{
  "num_hidden_layers": 23,
  "norm_place": "pre",
  "positions": "learned",
  "decay_shape": "square"
}
Each number is 128 + 24 x the weight over its row's rms, rounded and kept within 0 to 255. Layers, rows and columns count from 0. Numbers have three digits each. The size before them is the row's rms in percent of the matrix's.

# layer 17 MLP down (transposed), 512x128, rms 0.339, rows 129-154, columns 0-127
105:126150126143112118122216109141146131090154146137145122172193124099122144156110108096128129123147137118112133162082107120156110141104125115120158096140097139127136127175130141147096165095123149102155121123083143143109113141144128151150173092110196096131131074136153114137141145078133096148136127129142084129146130127138116144140132130165148154147126129141131120123116132100090129178119
109:143129136171136123185160126145143127087110098139166203104121154130163115085102126119171134103120169133110088116151167118130151111133154123106146140097107131155082148177142100118146127147109141124126128133128120129142123107101133090158136140136130126184090149097115145148139105107080122120113131139102150100092125117135102171151160099148109155108132154117088087148135115106124105120109
108:121121138172143164104116158162139125130113153125111114098136156120077135118099128093093146166112161114116099140132160147126120098151108148144111100116128123153099178138115107135135142162122136180141130125160155132108162106168095134159126156104167122153144153079115145145155115119171132152132139112098136102134126148117208118123127114140092106096150129100131100117069108086128109115129
074:105115165100120079129146108175085134150092114144128116154160139149122164103137108075137135120127122143165084150108141130144056120078086116154096132137138131120123090153140118090124157123132127109131158118101111134088161121134127134149162147176117130102109093145144162150085142152148120133119166123125102110110136117152140134122130119111123105144149115138185108110129104118177119108084
101:132152118130154110100080129151087117131116127111129161134136083149101149164168125127127137096135153117086095161126131138102118104136134128109163156141101134136085128175155133133139148154167151138154148169131122149137145130127110078142103101115113097095132095106143152153116138133131130152135141099116158128160161120099154129152113111109143130151156130116098094126107106065155166074064
089:096089171090142166087161120091120111118103182107132171148103111147145131108138128116141076163133113144120137119138112094155132115113071151138159150088136140129151139131127085088148132151133105146150121161162181117160145151108130131115141136140110142108159129136142165086098165139145125122125126106143117105129107096138143124118152113136109107132087151104155106119130205118116116137157
088:130119086128120166129136118128133120132139102145172082128132171114133142089172123113166124116138139176108111139131143101104138141129123120108112098096122108105096144126111195089124119128112171094105136114151149132144124151113133137137122146165159118124140085096165132166107095134134073096169117117117124133168090155163124140142145126133145089150141105100092144104131134157105172077103
093:110146074131144126144198149098122153138140161137113111136160104158161116137176149107120114100158139098141167193106143095129126109153126137147172121103109110158109136154123135089093148143150135093129164167140129107115126115132165121165166116190140127145111096108114132145097132126133099113164131124101135086132121146124136145087123090137110150145114123077105146110116099135113117115120
082:092104143119128135081094131178105101109123112162165040119139156120121149090118142126123121150113148116101155155097132113137146138110116146109125133118151112114143135129099154097113143111113160118083116094157161141171126127174100094121152130163153114123139106144152115108093127125158098139135120185104136121117114167136172098151130107188144123114124130117134105132089111157106099118121
080:147108110111156097115155120119139123130108119109128113134113113113136148158123137131112142150138113078140128133140155152121125147085158156158092162170141186086162139126135125151119127154132075115034098125158145129130099130110110157143153097132115122116144131149163121103102120156122176127132126128126132105117163126108129129122114134139117221108108130157134145125140114130118184114169
084:133124138173155130145143129195109114146105125107126123115121085135131143169144115099137096132135111109131110140161109096094141084150078078156142082136125138175124131095129176131148097128141165076123128081117103101085130118175128121132110143102127136092142095127112121105115110132161139148144119162154156173134130116106124098145111149131101179124135147150141132144118121138086104114153
094:147063138086086119114115140104144125110122144156137134127141128155143087107133144150098149110137157093134124100097118134151136105141140171127127131124152130088121170135150135099115125122155149145132120090129111116080086116144131100146097136179131121168106123108124104118132142162150182133124124147104139088088079136133092171115126114110106083168126110093173128153093143099090122115143
107:111146125153160094128081135118100139156172102133127121107115175102059103150128157158137139143129178135102127115132129188128045151159122126141086157102135144128155140123106116144157139148109116105126146139162130153137125084116131141094111118113144139147096147121141131156166127129140152126106125116098178186110137106134136151134108128138111117159161146097123112119130124091156133102111
105:096139144135108137118140134135132138102189129128155147190153137128138111107089076156150125135130104111141104089141129135090074120142149112141161164126140123114123140142145064187114153135074096175162098125113097139109106086140109153122112116140119112062140155114126120127158117160150121119094111121135133154151104141124120142113110131127100133123146111166156165143154130140165132128141
078:151135114116100100094154115090152140128110128092097095139145125106118123133115113113105113149156166144171154132100121074150139159133108172167120154130116142080142118145150065158102104182138101132109134120108142158160109151122125117142135142094134132123132116146122134173164088129153128126172127162148131124096077117139120122079132164106121153124138124131115110099095150125082090133101
088:129078086144145144126132099163122104120122102106101110102134113100167118161148162117125105152131164169150125125161142130139125131152124107112086122109123138133173103077120132103199135161176135106107099164122154125152114131129110122159150111112166138154092154081118096164133120123125151122118133147116152117101117107123146120103141115145094154148100121125110144174119102175102125135070
106:134133119130127134110108130094163133119140148171098073078115099114092128129103124114110121122104153140088143153098081146164139121128098143122171171132145145129144126175107127099135127108149152127102102089109079133130107100113119143150153097166115153132111092142154136121170129139124123130144135100131128166099093134097158095105127124135095119117148119116103192105152138102118128184083
075:119123141101114141112092148117149132147106120134159134131139121154139154132143129141140121125144166100102138156155176106130118089123118120168128144109143137106132140121136117118160142134151086131088126104139156121130148183125174176155131083109172082099165079132100099121088095124146122151138165120170146106126128149123140114117122140142129201137140156110086162135079096171130146113133
097:135132121118114088123135133093114106142134149098151154120123143154167120116049166166148159089111159162138155112094148135154119137179103141086141082146136119112165125133121155137135147102131134121185119083092142113138172111123119116108165124080101134165142129151112114076159177114133142116127133130149178133158155116135114121145134149126135117141136117091100148139105118133099124139150
107:055113133125176106141119143148136127084148154135114173157110138094108156145110148088142139135147113076118087090148157147121072134089120165141113130140138121090142116135153133127084134098133100109110095129168133121135142137144120130136166115132134137127142114100095126144078124120123113125135134123151110126148150127117099171075099114171146079121133111163124087110148114087120103122150
089:078125118109111101129096136099094127172148128098178135181133127125176104158131114131112151147121120093094115155127151166115110120102127099150134132126134130115208131159155168120128155103100145165135131114130142142115112144166146153115106076102181150123144133089134117158126136138125130143129137128080127139168119106120104138102142098125110089168149101117081100133127153151133101127138
095:112149117164096080142119142078155137164176127110134141154116144122118156151174148092076099150115142134138139136143119115084120147089147121148131075125142104123124135122103118097098161122095118148149138177092093139143085123151099115143135119127118099126121117108154104143120096114134139109107106105140115127158112148114139182132091115116158119115111162164136140144140054148141126171128
109:120190144146100107150119088202142123096130122147138101164181162151152102146121126079138102123130097135132141121125130138128144144155142159114108121072123126121119109112134124119146186136125150122138116107113131095138148110127135049148094103128087146136087122130078115124101154148170094118158135122143099157141130137126155107127122108111150131119171113126135157129084125145145138099122
106:139103149119110150117130149095165127112150142134122115165121151177153113132126104138119101142114089144122110122112094116130129164149122139118162131126139101163113088105077146086124128150148125136129092201123100122150145108132136139165167121152186089145120104153120104119145118114099111135122134122182073130095172096133140136096090128133150157122142148101102130137165094153126089152148
104:143114125144191130105145095117070160170138104138102143150085130149153137125093138148122116110121088107140112125184121117164151155107130130121145143128095111100162125110127119159141117150108089144127122120140103163158116124151129094135128147148105123108114142126160170144107116075125112098108168119164125160146157144183133109097153113109102134128088138105132157130138115146150065134088
086:130124111079083167125162127123107162117110139097142126112123136109130125122166120116090117125115102125103134166158115161108174131161126107124101175116124110095106113131095105121207114135139122114181103109112163148072092152120116146133158121101149125113080143096124123117154101115134132110124130125116125128097125095120089136146120138081123112155092075072125144120147128150138113115108
# layer 17 MLP up, 512x128, rms 0.307, rows 130-154, columns 0-127
098:114136123154109100134125131137175142165104131119084103124147105111108177176109061150128126110099134144134149117149165104166112125111172170115132110139145125139151159093124117160157122144115095100101137132161108136162073116136072155173114163144104127089116138119131160145117143131122118122137116131154109113123138139137112101119147092155157116109104091103132166138153100125146072141138
107:132124124109120175142119120114146134133103150137130129155103141139119152183136113130101136148114129136137069130146149141105138128168126103135166142138104101140175169146146091128125124124197118139111145098152143139123088116132104138180170102100118136158135146118126137092130114144126173142118134150063145160166149123141159101154124074117153150075117124131150087139107146164142107092123
094:127138087137131149113125178111125106117173158119135114092113147088150135175158156138090175126132117141133127110142133097143131132148123170135148114147123130150138172065124098129083103133126105134138115141165080155104142132169196103134128168145117153148099159101124137107162119120107164097173131104130102152119127105142146143132127125152133170146100128152131150139074129122115161128129
098:098158166110076117143103164117105134117131082114116145122120087145137137161165130093149121125159147117144118172122155119100102134105141137129099080156127151102133124177155116158113113123151134106118128139115102136118125131154167119164106156112125085128127150108166149136097115144098174117112193082136156129151120125147168113101124175072110135115124118132123156133114098125130144180132
096:162130116142136100101139063161080082137150134141099119098150076106112122121139171112117155169119130124137106131114139127104108144137117095118108123142131132132131096111107154167098132120124114106125095116114128158086103091159137111164107148131160107135100125097154110166164091125112151095140111133165107159126161128130123130099111154107123117107198144178140101122109109139164102093128
097:080086129136125113147139098140091081116134144136100144142094102154126104170147109135134089150116119160159099137144088160135105121122140141119117097127129106124112124095128152090098127120141110063092139125120106182141115108128139071155098118133090133149136145165132125099105097112149125108112153141118152147168093093121138143125168136115145137120129109184139156089138149155178154138130
092:078098163114212126116146143091131130147177111131167115110115117145131120165163102135096100161080125150110121112157150125143101146117146134124105124097148137105141134123162111123101143099136122101137093149133120111182136112101096115104092136100142105159140126127131149131114153119177135154166194127127133123131166112143118153143112109125122172129112130144137125080157145134156126103093
099:134127096122089163157169140134150136162134097092116181109100137133135162157154126124159142112145148129120078160122098136109120107121184101101142149121085146105140102125116109142155120130101117105163125147145100101150136118095142146132122115169119112148123133074133145119179133137116153105116083075159104115128143118098105162069127120133110129131122122175124160138149117110109131104177
126:125141150144129080167122149118129108104152134162154171105157116141114106133168109142115136140128099121121141151105095035119094152162136099142160168135118120152102132130112139101134107151127148157106131143151114127130119109093139128139085135128170134157140150143111154113202125159124145137159116126136090126114117157166122121123122081159166073146137123104156143155108153121113098132108
088:096129095119137113132123122122166106128101114103162122117148146140113159141096123117119129133080084128131090092104141144169114187101117100127160124117152115124127142112092136089113154147126162161183105152176129155140129102090111159138116098115121170124107122133174126130108102118123130137103095081122097131142141161132088129143143091142158156102133140108090158164131131105171112101163
097:101101149138116133116092138123098081102095146155128109164145138127127145101161088133175157133112123124082083128149114129133125117095111139129138102131121145111152135082130098177114128156168131112072119150107120128176102083141133127120119125141090147091155174144149127123156101143077120126142132135117109147151149153109154102129175109098125130096135118101110159071159130129125105149096
123:128095122129185101127126136108074107098102114131148121137143140122114126161097145124135131122150116114109102109135152116147120166180122159106121084092107136112126123128138068129116146119111117099132149116133113159131107109089170135173099147100071144091083139119153133132130087143112167087142133129094114116159137105121059152149096152112146127133116169154115088166139127130108119136135
109:119090095160109116134186103105144167147121132159109110190130138131148115141116160131093112120150136124088107169113131105130147101089166145140104180097150145131098133134163113119120147117147135122107148138140126159133133146106121185122115121108124151133084113096090095159114127106141143114167102126136173109116147120108123105106126128157136102140166119123096189148161137165169156145124
104:124093126097125158142071190147146120147141153151144120135140163182129143142149176154130160125140153161130128122144145165122095139170155135139154117176143162155117121119159184120141142121130128153134106135165137152103159118148151118110125102153101129118163172114121119105096128122131161129136160107142109114141180148142106182192161129137121130116136170155113135131120102112146128121134
092:150133101118134186143124107167144120116120145140122109147187179165192148107131146102125102169135095103089091160147136097138138153122148136117127113121114126095102117131103077165139121096175136113124123139126091124120144153134107148113149118138111086092107131124074174147100138135110122140131120130076120146142160152111098143116088148119180130115127149151102124135146130141149138137157
103:142127098131136117124094128097157164128161141121139118135139131163113152116129114071090117100115110099145161135112164111122174133106128088105154137066115174113114115151145104193119100133126127109129096158110132130100168099126085148101135141166148157127142065153153080109119133094159107125118145095128106148120146121136108108086144166103131114119117132134078134130129140113115156146141
098:177136081130167110117133093108130123083113152114104118122117147093152122160113136141126132153116097128158090103138086135110113191142157093141141103115120074140095096119128149138099083150119128118135139186159143135102118139116084110104129156118112178172139117138147132112134092163096141128129084118106113151110139116128126112099116127128126121101152112123170111097150154105162100124089
103:066156131181156099125167125081125177103118159121161117129134081156134130100148114130139169163145138131135112167124171129092134144135156119111142139118129128100151141098117105109112137123157129085110109161142155126123151133130123116125206097120098072172108093122099123128152119128136139120122143099129177128160122095151117093111121114144116138147137155138153131122134145118181137140107
110:171160135147147136103108094141115130113121119144137163116151165089107164155139154150123136123122095142169119115139152141130108068151125116160145130167100123119121155163099142115142163111121115140103121113199134148150145142188122150173156145090156132082121155116131144140148109130109138095139113130128141165155141077118107149113118164138126170123147156129103099134106091074140133122126
099:181125139134158136106114155207177139107130124141091101072132117096106147107108108117168126114171139110105131141156126118121155144150132183100080119137124140166115177102126109138113104103191113115120134137141115153130178129122119121145141126171103134149137144147128149109168124102121130121141127096124120097139116143151147091143129173142128121134098112134128125099142098119116180162124
098:138129097132131126133126106154110127144148123152106146100137079106187160148158153121181131141146130099082103155124194131149157133161131146128131120130119092083135135152145110186113122141179125109118126140137104179111147116128106109128145143123185142111122122103123143120105157141154136136123170111146130153128116111118119101112136163139175149120163128123116151132119149137170127052096
102:141118119104170142102083144095106106096111137176145136134113114137107151139135157105111097112166137160080173168157156142072137135094092116148128090132135125168133102111120128150106159130113138147091146131137137163108122094124104140147157138100124120181112106157116090144132142125125132106177164133099129115112154144161112139127122144175131167104164130075126136102138114152104147109132
096:119126151087140113125160124135168143205145125114120128125122128105121117160124140119123184083146144116118127128104173115126137158126097129122165139149122159109095161095135143130110115131156150146156152136125171142148119132098113131108134140115094166148144120093134143123116118080130128127130133122112097134155108120058110110114182126116172130063094071155134121166123128147132125131174
100:137112139135161144130159101111109104146130087094118107121192116128156135137114176156145163091108145129147103146178143163160134131128117151115135179157161134160116116146122148120138106139166158141086125170167120120113162111127116144138113138105172116122152139115108121102113109148135149140204091102117153104104138131122128095072126122126118116105083099126121148162131099147166137136125
096:165163111178097139090095164100149121130139132128141118125127162133127109199132153119123160146127157135125117150117117145123109133140111098139127137107138153133138160114139113169098154118152086163081127103122098127185158124145119135096125107122069120147105128122138156121097138124156105103128139089121169127175117123109126106143065112155112098109103159126158149115113144165166135144157